{
  "num_attention_heads": 6,
  "head_dim": 64,
  "intermediate_size": 1536,
  "rope_theta": 1020.0,
  "rope_fraction": 0.5,
  "attn_scale": 0.125,
  "bias": "none",
  "init_std_qkv": 0.0209,
  "init_std_o": 0.0209,
  "schedule": "cos",
  "max_seq_len": 1024,
  "doc_mask": true
}
Each number is 128 + 24 x the weight over its row's rms, rounded and kept within 0 to 255. Layers, rows and columns count from 0. Numbers have three digits each. The size before them is the row's rms in percent of the matrix's.

# layer 15 MLP down (transposed), 1536x384, rms 0.0458, rows 575-681, columns 256-319
106:136108143107151139132091119127133133104112101144145146072126138112149099134101112131055144131122133160114096135115097195114096135085167142121115155120163123140087114120112182132126136155124119
090:118079131103137129141153076150160154138100161083120103150108156111085127116127131089099137112075114134095128137120105142108125157109134129129120089094120163139105135117127108137124147112139164
101:076134152121125163140113142102132133109132124128156127109117127141152092073144131122116142109118139151133119151130135111123136117099147106112097160134112123141099080090149115122117147111108132
097:151122149155109084158120074155148102214125140111164106131119133145171115158134162128117152117143144108146065137146132147096169114098141143193151095134143135094141120098145138129142102128112145
100:129152091158122120142142144119102156127161114127139128162109118122115130140155066128094083123187116126138138103135123135123143213155051102076101118102125140174124116103132122120136113129191140
110:136133128125143143136108117146084103143144153167161113074123098161115129119162144119146085096132071122152116148132144089124134145164096151102125113127130128139131116115156104126158115089123146
105:153130072102090111120148096147172111106146114130121064106139131152117114128129126135144117145129178140147140129160131104120157107140108115113123115164149112126158149118153120105122138110158161
100:094124115103158151102095132112112129131137130095110132157132149134154125171086128169145110115139089126130083106104108118119114135124128128115139103125131130066144111148113113113177126119157167
097:132142144084136084138151143074132126116121080122146126121098113132132153127117129166128151147132153097109088142144116160140118066190142098101125158112134150111105133135140146161102117165110114
105:137098130123143136157117105121126149127111127101099115180105091106130100085155115147116122137128107119119170137136137143128097143134120130167154136169146115105088110128128138124104102134083145
102:135097163123136146144122097103166140100120096128106166131121189113109099144111156146114117148139146161109097122160176131129152111106176150140137122144129140107091128094128133094128114111100095
101:177108135118128160098148135166094144114105138123087068130125116136139124082127100143143115134157072139154165136144101109120155170100118122170118090133120119092161094101141124135106141107113150
094:069149175113109140133114108141091126114127140109168130143146141128147099143170172119124158123093132143121105075159130123138105123103150111106138171104119126128140099144141120124118101144104143
109:145143163146149109156142162155143165126121082142130109139124156093132119119106167123089192174130134100125148105118113193163115125165112101119148095131098105157104160109099181142132150163147123
073:129132133112137154101115153128119094109112164140135107177114124108144128094102152150126109089109116077114127123118148130127111115134122106118112149130110151161149139095123103147092124150144158
097:142140166122132155130126162128088131183149130160211118106123111125142098121168159154135146124084163114145124112178144109126127144121081125120123156115136119163133142161124121090124112107178120
107:144104096123138148131102129142150114111110158112104170118144146120138130150133150165115133112164128155074079138151127114105145139110134121115151094131112161112113122089105092061130117076095149
107:073134131101122135099145118144101145124132120096105159149108158141158158115102142124143143135137207127141104144131097119136144094106147155137134112142130122109135167130144134102127163127116098
097:120153098119155150109096139113164125097134131129075123118107112117112129060130114145129108138121140114127103131124118145122155154139129139154132117123141127082102150144129141174100155136152107
083:142105125117134158124165087134156156146134122126125118154129114152124111145131140084148108135133119144117157110143096093128171124107102130120180145103151094159140145153146142127131118130151160
097:138143127148138122117104139089117078089131169102144126148143133071161146126155113122146132078120112144094104120147161131176081147136127133120154110122098176156134192134101086143136116155136140
098:126117142115159132167134151113150125114130098100166164150104117132121142088073115119124141148161123157132132127150109133111126107174152112148133138164123114096105136089104153102117147145142147
085:095136128098137153138149127142145164137133169112089154136133126114118084076114108131116142133129140107149140101126157147122145115241124170100101163108120132141181109092104137136099096122091078
092:167101167091142112069152129131088096112121139154173151137089126148121144112137088136114120126152123089099065142086092119121145120151150133146165107071111127125124176145119131113128126120111141
098:105104168080148093119164176079165160101108138128115114127120112128181167093111145122117127135152121139101128114137145143136110100088160145128158161130140139149124091126119134135094115150126152
106:118121109115119130136140128123136122131110134092165094151145130150157159126152152085127157121100113166126153132100138121139098127128143093171112133080117142128184128176119119105094161099131108
094:107115065120113134131140151155175103126152110085151164104134055137105151116135083153142133139138130144105092117142113123105130114120080095130144122103131127091108096094145132128120138152123136
101:151144114165120164125117120069116168124139131139096150106139115125146073148078127123140161111141126121175095093098200139140128098115177119149116152110132115084170132139146112148113106144125105
100:152139164156107121106127142139104129160141135128144156154175138139087158149163104128124114140114108140132086117110144128125118123140092107153142137157127125125089080072127132079155136116158112
103:148144156083157129094135138148096129109102146116147136100133080145108128161122106103122132105132118080131091141131150107125127158115123128118132123113136119100122147115161123150164113100126151
099:102136133119139160118124095105151119122135154143095157107135128117127133124125113129116148130167136132083094118147158131091146129154091149139120116081140106097134163101106119135111115101127093
111:117110146103124078136139138100137136123114097169089101147097186117126152133086108124113139150139120140128125127143145149129152060134147122119104155128122118148123148164117135113100168158101131
098:123124127102102138133124143130131092125148118170112128126094087113116106136129100120125136130108129182146099131123115121119125149103149129151128152158124113117123118148163112125084077088139099
104:122116135114120131115117131079153114131124157156118146107121157122141095135144162139106182129086147127100160133149102160145093124136135133137129163120146113125092192129137148125111118144181115
101:145125133146158106127158129095107101095127138149148170117098130141105088129149121134127119132096120175145180105144091111140136096135149146135136182163127111184142137150121117140129182109176135
108:118121151114123117134107111126150147124132128139163135188127104158117112147122131130156096127074137097136123163120107096147132154095096125105136152091140120149108104166144120122131094121122128
088:156122130117101149105133150113098161159119114123110119094127137132136172139102102147117105146114128129137134129109100143131115137183139091127090117119125112087130153131129137117133151146121146
097:125135136098135110181127159109159076124129139085111125110123120148163127130148131135119133105124107139113148100120127147151155117183117104145129077127133127131141114102152115106146146107158125
076:133123145124128133145118079165101121124117161120104134156134128122112131129118081139121118084122097109122137148090122106134095160143136117088111106093124175131139128146116076194136105107116151
105:093133146119156108145139145112114125097098101128157111143094103093143112131142141134104135165110102070088115134135100170133139133121130135155157111147128139168146130121116160115149117163142120
099:128140144177143156122151151077129105131123130166180071203161127149117112122075121126136095136109164103125079126127116115137166113177104123145124128105130121112137210120138127086094122114140084
107:125125097117136137127136130076143123141111120098108136113164155120130097145139133143168142110070138125130150114117124121173149120123096132150092093134132145138092142134127108135158123135076122
100:137152161128172130144141138105125134122174101138126093121097163114146121120111131082155148166106131168139111092184098137107148079115097131133161152164176091153113157089129149132123124114158082
107:141142098093120106148089142097111137142101141154126150094125112144154113188112164141131138105138123121129142106165140131139106186132150130154139166148129132158163188091122096144113156089116095
104:174105084122145186156099111125102112129136128134129164127145130134145138133147095150137137112155100129130116161147144135123134111160094108106140080144142128123129112132141107124145118127130096
100:118125164136143092086113151099121114115109137103116090125162150096136160160089142139148130123131130144098122114131153134163147129126114126150071098150111166159131072118113132089100100155148154
107:184150145122120140145124141136124090112132104123177122162114114101156167116131164106108150133110150089148094079123153150107131109131087150121137081116137116141111154118095153119174142159089076
100:121107126156110164135092117142143142166139141128144121091123135137106130159123125148131132101106128127124128140106099096097142137140156105120127080101116119136124043119129111122160140106143110
090:125097128111147130117127180131073114145150095151155095087091100153121109135124165133111126139160160118141119126159098123113138104112132107101104091107148088153148130161137135108162125135127113
110:100137126135141115074108117140114151137161144165138110112147097109102165108075172126149148105131134117144117127126153137142126129147105152172134114126107151086114122122139102136139132130118128
105:097145152123125167098105103169137116144134118112115150140124094120080135119122152164142095112120116105134151121104176115138156172139161115131111130135111138081116153144134130104118098115192114
090:137129128156130108118184101178125155107144138141141165138121081162128119081092141106134118122123133138154172134147143118116130157162152132163112146102151119157159131096139120126125134122131163
110:128109152136114136098156102120182186120124151115122094155121104095146113137138112130116114139108097109117092164101125157092165157103167134111116099160128086156126085113144146128103094154102069
093:143120143092141134141121107133124129165141140140120151124162099131125124107130182145130088116111115109162169108114126120126164133117140135109131160112104127148135130117108130129178117112112086
104:095125122066122147142104121125134154121105112126154108145124126120092159127165144149131120132162160160131145186141118153145128145136114113120107111135100147161117134133090137158155077163089071
098:128102136146123140138121152119154092087128111136159165143119163140135090144142157150154085159151132147124122134107108110129111102089110143123074137109125131074113123148144143108119152130145123
099:115107156134126138126157061126162125107095103148140107136131139109118064110159139108102132140126095107098187143135109153125138103134144133132122118113140130160084159128123138147142106117093110
107:115149138125115121124131143162125155113082112117114133102137142087147129094121146131139142106124157102119161098138164171159129165151161139157162140130107146149142164090103154174118162158132133
106:135153147164154140166150147131173137115139138071126137124187155159090121174110141114147120109116081117135142140188156108139102110151108130092143130095153151210131124125175128141139159103107120
105:129121102122119141133101116132178102129110132123149139118092152132140106132165128110145184150147166165160105148177104135152084093147156111147117109171143100158127124147159126094110144139126118
089:136145141153099127159137163139113127126146127139166093177130133139131124133119127065119114119152125128155115159140121126121125109135143107104123123149122123178141188142154136139098151102128144
089:163121135136158118121124184108134152080142119119117135130111095138173176098196068113120117132134100147128112178079120127117101143156149094125114113120127136140125126157122140154141152147141163
104:085120164142136115082101114141106090105128120144114107121169156123141173166147114120127137130151137090124147098111149127119147140099170125161141132211119141158124112169136127166097110124148101
113:084119148145153111158163128173119112082129136139161097155104193124104141125108104129124080125126167112143201160133123120142151116134128120081113106140112146139168194163137123116138125125151133
102:127113143131185109140144150160063142159127149119083126158120103148135140131115179161109142114100159121124167123157132105134147174131124130155153133099132125133105164105150117112175133116129164
123:120123139102104108138107136111125118101099175099145110141151169101103144116114126130140136066106124176130148110149130101107140126130135136151144153100113153127078147144096070136101123107131122
118:131131145112123136136124094108122086136131199124144136128131136092122122130133119156101117033125144139090110092125135142106103149110156144125085112118101198117132142125109069166142118139108155
101:139137106132189115111144130114077117091108124118112100146114128122152158104136122125129168131108088115142163131095131136126144161101089131110140134062138130078110125152135138139152161114130136
102:112142160104134111072135129098123168128125124129128132128133119122122129127109103093135161120146121120136135141147101149133105130157115098149123125119105138121116121098103125136141132110110125
090:113140113135133136137139112104121142086138138159133106142108088095119129113149099096132119121132118141131163112162107163102121136156150125164143115135105152154118119090093154116154113131154135
097:127108131115123095095112124121144176152143131136152127122125102122142161115125156169111153133140112133111140136148128112092163091114129101145099137174132125119142146117144116161085109139116081
111:154147129135148152128104127075118110116158129134097100113152144117076101129101071143142112107143084177154138119159171124126116130124080136142151120160121113154168115079136110109126117129156128
087:126167117099147104132116151113134150104155150168174146097099083101133179114154110115103165122092150189161118133112118140121181166165077119124132129144116092132137153147109140146125146137108134
099:096127137118112140139137134154092129188125113124124148137116119141130131119100111126120121155133115124110112110131153119135136114121117140126130109148142103090111129133136151110176129137102115
103:121136150126160182158130140159148126089138105126102155145162123130131088142160128095151131129132166104128136135144086133120087107158166116094121195131135122090086104152130138145130149137126127
095:133139129119123120173115128153128110142137109113112083079109121109132132158058096163128169131099102140153134122166149162116152176120147147130158152140122127126126102133115143147144090153174140
107:154129128104106161118091151132136118085130162114113132136128130151141110125140156075136113066142151081119152126109130110109140149150123136113134128136161170163132142089122090137133121103158109
105:086114156164119155108141120154146160176132154142126114112153151113115141170113113156135087097120109143138188105128144118136108120142141146137142064128134154112153167090122117148138095141134108
106:160131103135167131162169147095130122156118133128141136109095135122116109135149134112131106120147156108114121101131121090144198092116135133092144122131140139157145110121125094082144143123142165
101:128121146078136093130092126112101174125116134124139100114106118106148146124124140122103118133121145140075163128104120138176072116103142115097121095117110124139151141112115116166102147145124125
093:131127103134137148175136076102186113140133131116165093126120087150159130143175123136132144127129156127125175112154107111128135135156134150108142154163148113108139131148148121132129142112152113
095:108113082159118129144184095129156145154153119113137101123156125128094079141127126138132142162123130115113143141134140140107099145137124098151099104134111110085139109124107151141125136118148125
092:139127070137120130120133103057162125138139114110128133149156095164105093108126113152129098138151108148139121124085130102127120134141112123136114183146149110043119162115148131123111136120122112
099:171112132148137119120161190130130115124111159122110116156160171122081146083134123138137129136087085145141168111089132152121119113148125127200110169133133142100133101126106134103101124120127152
099:115130126175172086135158140168152078147150111104132116141136138087144095157172132157109130143080154103130095104140113137127131118144156155143153097120106125084139126138117145153149123141180098
099:151133147134166136096119141145138141092177107067106106189135153134121101108163134127149140146148088084181136125149127140119083120137101126162066132144124123136114116105147141123158117144115153
104:091089173099149112132135151171074144061159121144103153154130087121139113081111099154113148086164117143132135145127129143111115131150147084119119143135153134142102112117143104149130121110133136
088:119132094119111171160147108138108123131135161151106117139128117163155116136131122147125149100142119118140108124107138115131124108108114142103137126125127124138160172162150115147166128104128130
103:132145118108124125087167087100129133109119131101131147133143104148120118168128140128143144138098093110102130150120123096127100109179099121161129139148121112194128082149155134133113151119108186
104:137144110154103125151126108129144161144143129125109155065157095143144122123137124123132149126113120162137178116166096115114105137099128098165136127131122125115120129184097130149135120163173116
117:125144100144155135127109108130113133149162151091182111153101146130129143127123187130149111093135147061154091113091123100160083193129107127131119156139108148110133148108126090127101111125126102
094:107165088102119076102153108152135091148139129076158082135108109141141126127141154147144156113131172160119123148106134122093095124111063106113095131125112133092109108133103127149140128123101186
102:114149128128129111093121105111125112155108170112128084160119139097133123078116147158149139096104115097121141139130124082136131129103095140124123157142140163136166071119114098176130104133154125
103:148116095096089122162106124110099154103134128108123111100151171128110130106059113126127129143129126110127104098111128116138163121127118112167100127130131128125137106114126128102137099130106071
097:138140144157122112119143120154079127098152109096149159104134126106133118093183132119128194143065123123123115117127158151116155168152130128136147087102133129131089165151135151131106124143134109
118:119110094132161134136153143128122162135083095127117124122156134065091123098114141154116150166123076112148136118111114179124119147126185162117144120140127130126107093121092178144129091180166112
108:108110123173141114116165101131136136136137132104147114123123123126112167130145158078141130129103116098093107171118110124124137168146137104072100118106117138090109117044129112141088122113134119
094:112161152108157141128081149111162144135115108144126097151146145133124116165110112079145099143126120168130140122137160133120141148125152183103142121100136114111098146091131144127093138121152112
105:077133131129142111114124148106181157169074126125135122081140151114111123133068123125134166117129160118122126115146104117142156144139159134143132157093129130148087189123148120117120180165167109
108:132140151147146131161140072144146133091110128093112148109133181109129142130140149118133167102144135141105126110124120132157109162122137153167141134146146135134103103172129147127150127148110131
086:169131117121149144100140115119155117155140100152119131148180129111109137158104131132138136155120111144112135104099129134128127124139114090081149140132134116196151138140138140136110124143144094
108:142149104118144165109110147134119100120153194126134117142141132074121132123120142148185103052115121098118109124121137087141120122108125121133087137142083198140134114110089060176095119142152124
098:130140118127120143105138102145142113111129141105141080120128120150100100118134125104161112117112107151153163121127109103143129103121103129136100125112113122127131113142143128141123118136132120
025:157155163109119196108135137129135156154134131103067108123126145117124151152113162185102110151100125152122112111126126133113140117107132107107144125119135114168163128141102128094150157068099098
098:184131146132140149122116090105129112120099130095101115099125125132095115103132086145120063132196151182141140130133114124148101110157140137132131129134134131094106136111155132137117144117165081
096:106131142115115158103122142076108111118133129128132142154153122139082146111120145131155123134070140081152133171154107107122122127112138123109092135133122129129128137129132119120091104137116144
125:144120172158159160120117137161126158122169160167141151122131162079129110153150132176133116096130157133144135130117117087153101138112136104156132148158072174139148154131082103108117129106126135
# layer 15 MLP up, 1536x384, rms 0.052, rows 576-682, columns 256-319
094:138101096100078137138108119133138142123127140162110149133121145158129107140155146056156118145101134170110180160121119153116099110125159193114135145072147142133149163084158120146092125138111100
106:147136076134141112119110141117138130122149130112115095143147137147186146149122107141157105125154149115145097181166138094137105095106124167115134146157145119102130152160098100112137146094118101
105:110132114137133102093139116154091129174130095098108132145130129111117128113089171107125165058129112130148113141147101118126101121130164162149128146110109106085146166114152148055157151121124156
098:088145162101119139081188139139110121095099121175117120135170129095130119147133154114144148112149150156136163193116083163127075137102167140106177110162113108084138167174097115118108103150103143
096:107133167112144079116122106130109096113125095100108105171085129082154125131112130142163119144105144136154118137116097082122116128089118147177155125142139116134132138106150160111125162127151102
108:091104111119143118122140117116145143161142131169140131140167158087131122114107153155157130094114162117127159103148126152114076099117145137105110150165139143144141167104140118123147176160091137
100:123117108120163146092144126149117165107111120105150119117088101126062077150178131129125150100164138085118129164147122076112164156119154093158136136136117141143109124148152104170088101126118135
093:136157137099134153136142121095109129119161115132108164117128136100111121106146114140110124074112141125122112137159161106149164106099101132128111112142142123133122132095179174120139123140146193
105:123075167084157107127146117125119090103111151137130165123098112162095144110177106098140110067107113144117151137102111108116115085130184128171098141134107124109143111127127124146141167142093112
101:066134121103144150118154139110148122117159119150149110118143062124155089129140166113135120089135127088119190118123153153127107129117148150109133174122150137133160159133117100127118161125092108
101:144089144109172113124145120096121142115155152145115161089092101084129101131134106140118104116132131132125146101121165085124109077108131157114143111123133091115145105111137126091161110159088113
102:143071118113039129139132126112152120134129122155129071133091131133130133157107146133129154123092091144122110157123114149148156097114143144107176105144114164120135126128156134133128124150150133
097:115121113151145085084151143101154111106114174099130070145113112152151117120107096108120112148175108142119137142123113124144085133129128105100094145138129095136176127112100114123115148150149121
096:154095137119109137156137071108167157123112138147136139098119119142161139215094147113131144172156148110122151152122177148149144094121135148122212108118110123118158141155116119120162162146097109
103:121116126159077122118182138129118085129129134155197135050161070116143113152113129126130171098127151172108168123143097101115119133101170141112130144115130158137160124153114188114159120139126157
098:056109157111155121145156108133109151154134145141125081134127130105161152094156122113104093114136130139128125122078110161158131075106119135073128162123120181097142157161124148138134171184121135
105:103151198061131131101142143173140124132170157081125143170117132086153138131104127148095120133153106097119157128117099131116147107099110141115125148159090119101142124139091123127171179158147157
092:080163121103147127113104132134143116094110070139143108106135125095115152144156199133157095094154108148122156154141133129147126118115123149078111115140114131113141198165151143155149114145100092
084:112101130125115079139119118130128145139081158094139147097144118112106157168109120133131139142122161119098161176083098178126129103116150115144125130157103120145158091139099148110158156105110121
091:142131141157122116165122094107144130113135133133067127124149086176174117133167092147144117164157117131092132130097132139152155119140141134116158162121129160119122124149139159143131095156095096
101:165101103146131096179149131099099200155103131157133159110105126139119174084104112122121144107164141110117098103182127142169147117134137115129138149111063114109117135125146160130151146078104176
096:112140116144134142110144071106124118101156104148151148142175060145110127165147116140123147133147127097097153174173108115129128131140135119127135139170129134138162138126097114141115158085138103
097:083138125107171124136119113144121174137152178148112113077113152124161104134062151117119104140120125123141128187120118129095118110119116136141138116147149202107114134167097144106142118168108147
094:144135114125083165109122154111127100162131150172128156117143127092080127086101143130135109107113156138113138106120138102143093123099109143068113142107115144153144143152118175109151135149109156
104:169135093143100109109130153163088131100135142156168147129172123124128167161147124116105127139173166153143108118141145116091149128117128127111128122142113144107121123160143128137101132100130151
102:130134116072149152124098155140083109101143161110144152106125063137155149144144111125131149146119111117106105139142101138116131100105123125112127127110153117185161166139134131104146159139147110
099:143124142086144081113122137112149114165117181131106134117117118120155114117127154141134104126119096153123122135129076122169118073109131134116126201117135160133112158102113126150121117086073139
101:146097150138135131128141133136132125106114122128132094153130114113111154106152157125144125092137112122103108127135140156149111137117154139132158144115097121044133148136099150118169137178176150
112:148112142130131136163152108134125129117109111130229122114156158126136112142109152071128098149139129154130110124075144097112130141112147117144140125104117119131157118122166143131176159100139120
100:119122091112156117100093100141147107095127074142218143089132077090109143110135115118138135128099159090133155137122176160128142147122111103121106161100124132142172162107155129117187112071119155
105:112140104125124129140115118173129146098145089102157146144118076146143154144104099120132137126121123136157108128163152123112133113122116174154154111099137136144156195145147149144144150104099139
092:145125117170145103179100102111123153111106099131129124114151140136129117142108151111168123141126151128106151149129172103117153150106126161136147089109132152102131163115129143118135172127152115
104:134089159121126103113128068101139148134119142150144135182109121103160134134124116095136082133094129113108132164131102098113122096088205138100112125117128125128149107110116192120115123119108119
102:084124099140096127158092139136128108096094131124135136131120109084130155082139116145124153093107138125101112146115134069132139099120139150157132142172125131110126107109156142090110114063084103
109:096085081118079148168141140146123146127119120135117099148100119143149089168127149093119164172183101144127150173127104111122135065111165151105119115128130118144107132151130149106123156192130104
101:143116142128182144102094116115141173131100099101114130088142143161154110154147149141141152084093115146109132117116142157121122110119108145141110102120104083109135145124086121114138123170117173
107:098116147133163094136134156166109152115129166160148104115092091126101140178117100128128154143149134127032170165103144177111138140122131115148115144136129110123118145103128141155144143114119150
078:171119138155174140103080187160169179161124105078129108138135119134117126092134165072132106108166115151149116148139121145119146153113138100133109141139146154141112156163109130119107129111160164
103:126129134129108177093170097142151131109115126095131106118136171097113153123098145157109100118146133150117167114138127180078122093137158194141103155128106111120132116126100172138133168121096099
107:112116135129113086098154134123113121111133126139136093124125132142133089096132149129105124132142115133131130110119145121136137129109110131117154153183138155120096189135118077116096163098125125
098:104154183141136138146148156150088116151069131113189123131097173090106176147109108119104085137134088116109133127081104129079135130125107148155165134134081142130145153125087133114150139120115133
095:106143109154135103079084138138147142128077150115140136133139118137173150137155111102161123138106092094111109155151113133136129138129105145095165155131139145151136137177134109118138104118167143
102:132076154131129130102164167115084154129103109131177108115170123145138151152109138119137147099158143136119147112144140081076144152106128148121143139075151147106155144116111113140172151132084135
102:116130126128153099133085085116148123104086104120112117115129119122123126121125131132130135109131121111127131145129159103145154089077191111113159135173113181071133114136124154154097125151144139
099:166092111138091141147089134151134094158091170123108126088179127119127136112161156111135140136149110136101174125102095112082140117115155124100137147120119159123134118133114129134094133140123109
098:153112177140119138100161139145132115189121140085090116161128139113076114125132115116119133123126119180170169145119112170143149132117115123133100126141065098101114137146109185113110148108139145
099:105131124169163158167163124132144172167068138152103117109088154084147166132115102124121180168106103125169158127105124152137104131135144111151160146148129154113120140188147159123155191161098088
091:150135098161161147143155118124156151114121119097131119135152171111112102167110149133137130104155167097093115141153112187141106134125134155160148138108131058150160128136120137090110202104120143
104:123148106144135129128135134103173159129122162145144156122134130155150082141128126123148162138138125150094117158152096138132111118133135122169129122148135083134098151172142124116141110116110139
102:129167117112083106151124136136138105066146124143138120148112115130158127120102093110105149117148132146119108120091133087139114079123127152164152137140123156101147112115109147112129097184086118
098:108150140110095158173099146143131117087129088126163167122129063167130121138152124103112112118144117135125153130130091127137111136113117126102143128136125144132140119106143099160141158125151152
106:094143166120137118168156126155103137118115092123155109116130147125119116144129138144106158113166153149110150116163164158165080167102164174116153182126136163101124180167100144142164151173139133
101:138122108150120135170088108123085120112138109091147110123109103124166121111143107132165154151113119094118189154180144098138122091096128149144158183158163144143141150111130153116140125123121113
105:122089164084128094094087076086163151113187141111124082156096127125127113126123117099149138117152149107139114115110150092100108147139114144145122130146134101155119182117144104123106136133109136
108:114148144133154174133120106112117159106156141143150128131104125088130107130088108123140105134165101116125154157130140123143124137117123109140122129106122112082131114161088156143174118086133130
100:127120125130152143104105159139152097169088146125145152109115144106114103173158183115149109108153134117130095126128131164147130112118158114096170118130152137130157139149117100115115170131154116
096:100119108122143114111105133167110139125151107135150112148140146118157112132141136141113180131136112087130094145106132151132115160120159111085127139126166128139144093150167179108143147129147148
106:119107107168109102107109100157150098106107106099100087138137134150148128158135098107130124130139136092121118128126149119114135131127131148100151131163076148140113152111106141098122127126138161
101:093141142124156129147127162137117154141093142113134126181111133153138116115100119127104057118166125120004123098155112115113094157132115129131145116126111134099141131096142116100131122152138139
097:098128145113135131156115168089086128102123138130128134126166097183144153110118172110109119124151122148145158103126088156090107134106114118082155119140092152106150105140116166146154160098130137
091:126133144142120166149124128128097117128128111117155118132151123115130122084149091132137133116158129172116097117164148154115144128122137145093086129101130132129154146128154163115130142121148183
108:136157099122110174141129134111136127134125129090117107152127093134098138121153129124124104101105111157117127127124136111128116101128112162139157133058150105111196214084106137086159130138165152
116:146148137111120138150129129160110200144137144132125131171113158103139096092152113144148122072138163096123139152101118107155146129097129164097091180090113120099159149163135152099123142100111117
102:077137127095152118144113113165107102136130134155126141123119144080147131112123155126100121164126117109079118178123130159160135110117161135103129119151164168121115163118124117176143112145140136
107:153112163102110161144128135141084157147127067127153077128148106160099162142131156126103138143124177162122080121137148130071149122099140129146102103132114110137133119094105090159118128130138123
095:161135105152082101109111177153131128156113132121123138164099149139126120149115138121117120146129131132129186110114140127160130087116140153138186105106109137129120168136106160111138085138160151
103:100095139086115118107160111115084124086171150121139106155139161123135121141129142145122181134136106110123162121157124109139127167106133104108164150120121148112122127127104136150110137159109147
114:136131133114086147161101111101170157149127151092159118142153113084099170115162179121145127099154121113127139130156135110112153095113147130137158182112164132142113134087155099138091209120093131
096:069110093158164088109150156128100087148132148094163126154135130167141097133085087096136115119163153096104125117109135150139111092118127146106147131102112083132140164134094127122158095092161162
101:112121150148129111144122112139147154112121114134134140123107118131123168121100145132131133124096135114066157150154109106147162124127122153110126127115183090061155129121145136143110116137132142
102:088132158132148166123114150123109114140133135154113147120110145130137125121148156153114150099159119140120131139155121130124135098120142120144087118122160169111113163122079141089131140150105107
093:131110118139110161114153102127109103136127118108176120118166098112123098141129104134122126122147183164112103111138086129109113104116146166113078136105157164120148160129119120118159133113151128
114:091121163112167126114110142171110142137114181145141167150122102147146166175140152116116153079143184132121154165132105110078101130108178137114092117147161099149139146154110166157117150160083155
106:128133101159139097109165116137162111109120126106163127165131128079157099126163105092121175125132127148091153152125102133079124076128100124135110144130112074120143131122126122128113168105116146
097:079113083146076129130121111114117148138133155142149139140106114132127103077155132103120159089125104152133128140125119162141095114135135133103146100139106124128141116081137119089123209131161176
099:110131130119103081070139157160080142142131094126188092163100154097162163092113137125101119129135160113147108105117122120104144088115123140159133122130128125109104125108142167097135147140156123
103:120081131113110185141110129136185120092163154164145128116147123079165141181120093104102159126114162127121142130178124136122113175105145101162160174152112118109101092137133118126103144128100120
099:119122141130152156172115117117117121128112121105148172099155138154139157172147120109062172139094117099144154131130122123153079163111124182107122133113164157098115150165134159091148121136103142
099:128125111163113119152114124091124134101131123136134122084117117135175115140185165141144129121171132184138166095086094139135083144125131155105115123120133115154160138101136118095162153162137131
108:137083134145116122140150121135159167099134128125137137092177145076106140134143133152154137058152181136132142133149158120118111102131102128124089132159162141138118129081135134151113167146119136
099:095100092159079113074103129100108157122136139160128148159108092129120120112095125134162144098144153145159111146141143130122166117124162110159151136164102151123165096151091119127137115139140180
105:135108099128136170116159137152128162117114117114121114120175143113182112155147149131125121139119117126133133136148145140105120157104136159146144131109145147093142151086093160070120138146154099
103:124095129115143104091162085123177118091111106133089116149089152113167149168157100098129125128143136201120129105114157149125152141130097119110117123128107175139134159133144178126121170134097139
098:149094123127112099105126131145128111150167126079112154126134123106126086114137094155124098111118096150141116176134133129135158165128115088131151148084113093095170130140103132139128120091139175
098:104107096090110130116186128151127111101172102140121134090129134103126070144111073105088139171122106113132128144127141145137145122090120099130117146152101192084165130108111138126162109112159107
103:109090112140136134109158155136107113135137117094167150179125140138169126193147132128162136137169144131115162129114141149107131075111160149081107151087098127117143142166091162161136151112139142
106:131133118133127128109084143155101110100182125107110133126167097122094152147124141095141160078143091155088103146133110128104107121112118124091118137103156128151160141118116126124137149126148185
109:146073094145109117096144150128122115170118175109127129106132120140116097123122104114135154157158127091142149178116068101109140146099141139141118118173073158183125135127141182091111145137146145
101:128129081100120111126112157131102152101130122111163090124164123087135114166145105093130145101181156148111175149164138115105111111091132149165138178104152156116155148083089120141104139111116126
116:108116135146114159182137113127141164123130170176104137094123131165137099123126112114154136125162132104119135161160127136158104173122153154151062092110107107072113179172144168120154117117169118
100:115142099126084109102157117134079146140151121157112121114120105093082135137122139125125150093181167169099119160138113146163114076109158129133136129109083166134140129128119132125159126131126169
106:138098174151148148129108134124105190140124119174132133126127127133138092149087086116120132093141141131153087113115126140152179152141143151120132128143113114080130156143157110114149158172119111
100:148135133123142116120145119129122080117084107124108116100103130095122135116130105127088148090145142156083211156152132129102145117124166148159120130117151140136130168104119137118104131110080149
101:095081083182094091103106112126169109067116125114142094068176124148174136133137109126103121081146119145134110135081093099113086108123121128128084119132123110126126107123148097168107125143097127
095:086148144140137117102134128127137120089118173103120124145106102135094124130091125141159107142133113132135159103125147121136138111126120162162148139149151125147162128127128172096129140114136172
107:138112142136151137138127140109099091126133122124150094113112121132160129131132112131131175120118125139133143113146114112164119130113133157110122154153100107121122180145104134125198159146157120
097:167132126107143097127144110125093171119123141146147102169106123126166117134134110086150138122155127131167132153164124089096113082113106119136171119119115090131120172142145116105149182130085106
099:108134101170165127127131127118089131131100121092144110177114120109084151091139081110110139140095119111128107114106122130157134096098144136113156108120108116137116098125145187090146153128149165
105:130144156129072131131148141092100153133114128163135125096112127138183142138104133114115181106136145146147116129115060180136125141101096097104160141109135100117112112142146129130141168180123187
097:096087099144137111103134095117143160135104132107143135129178129142128127116079110116139113113170122140124133136147090108157133097125123119108075161144148151127180097117107165113157121107119141
091:141110129114101126184127111122138154134124099118123112121130128122178107160113142122159133136167147147107155112132135146142122126133112147160127135126134118117124140153137122138160123167079131
096:108071069121154140105087143126135112111132136118135144112159105087164110153134152095145082150125155146119134106141083143158114103151173099112120105162108122108119119135107107096113181137173103
029:126118140093096108127145102093141118139132156128157113140138097122102112143139126105078106120148121112106160146089128105135144172082187155121135119101100126104153136121085117107142112125121147
102:119123098140123139099160126157150159105158111123180114159163123082169129160116121118110157101090109116123132107118112145117095156113128154126120144062147140106117140170110143129118105104152167
111:124128147124105101121113105105147124115126183154117129149111125146125105092127139139079141150098107120094118156121076117108140093085148133100088167091086129115121108103128141135095112123098147
101:091085178097158110140098127131137156138120174090131117125126113100162099159112118101146099102087105119103143149092141142075101143118152132101099098113128111168162138125141133137155147126135124
100:152089137118105112127140111175155116148101136121137121137178116102152134173133100137173163155121122114140165127127137085130122158117158166167115146110146122123124093102132110184086151133119112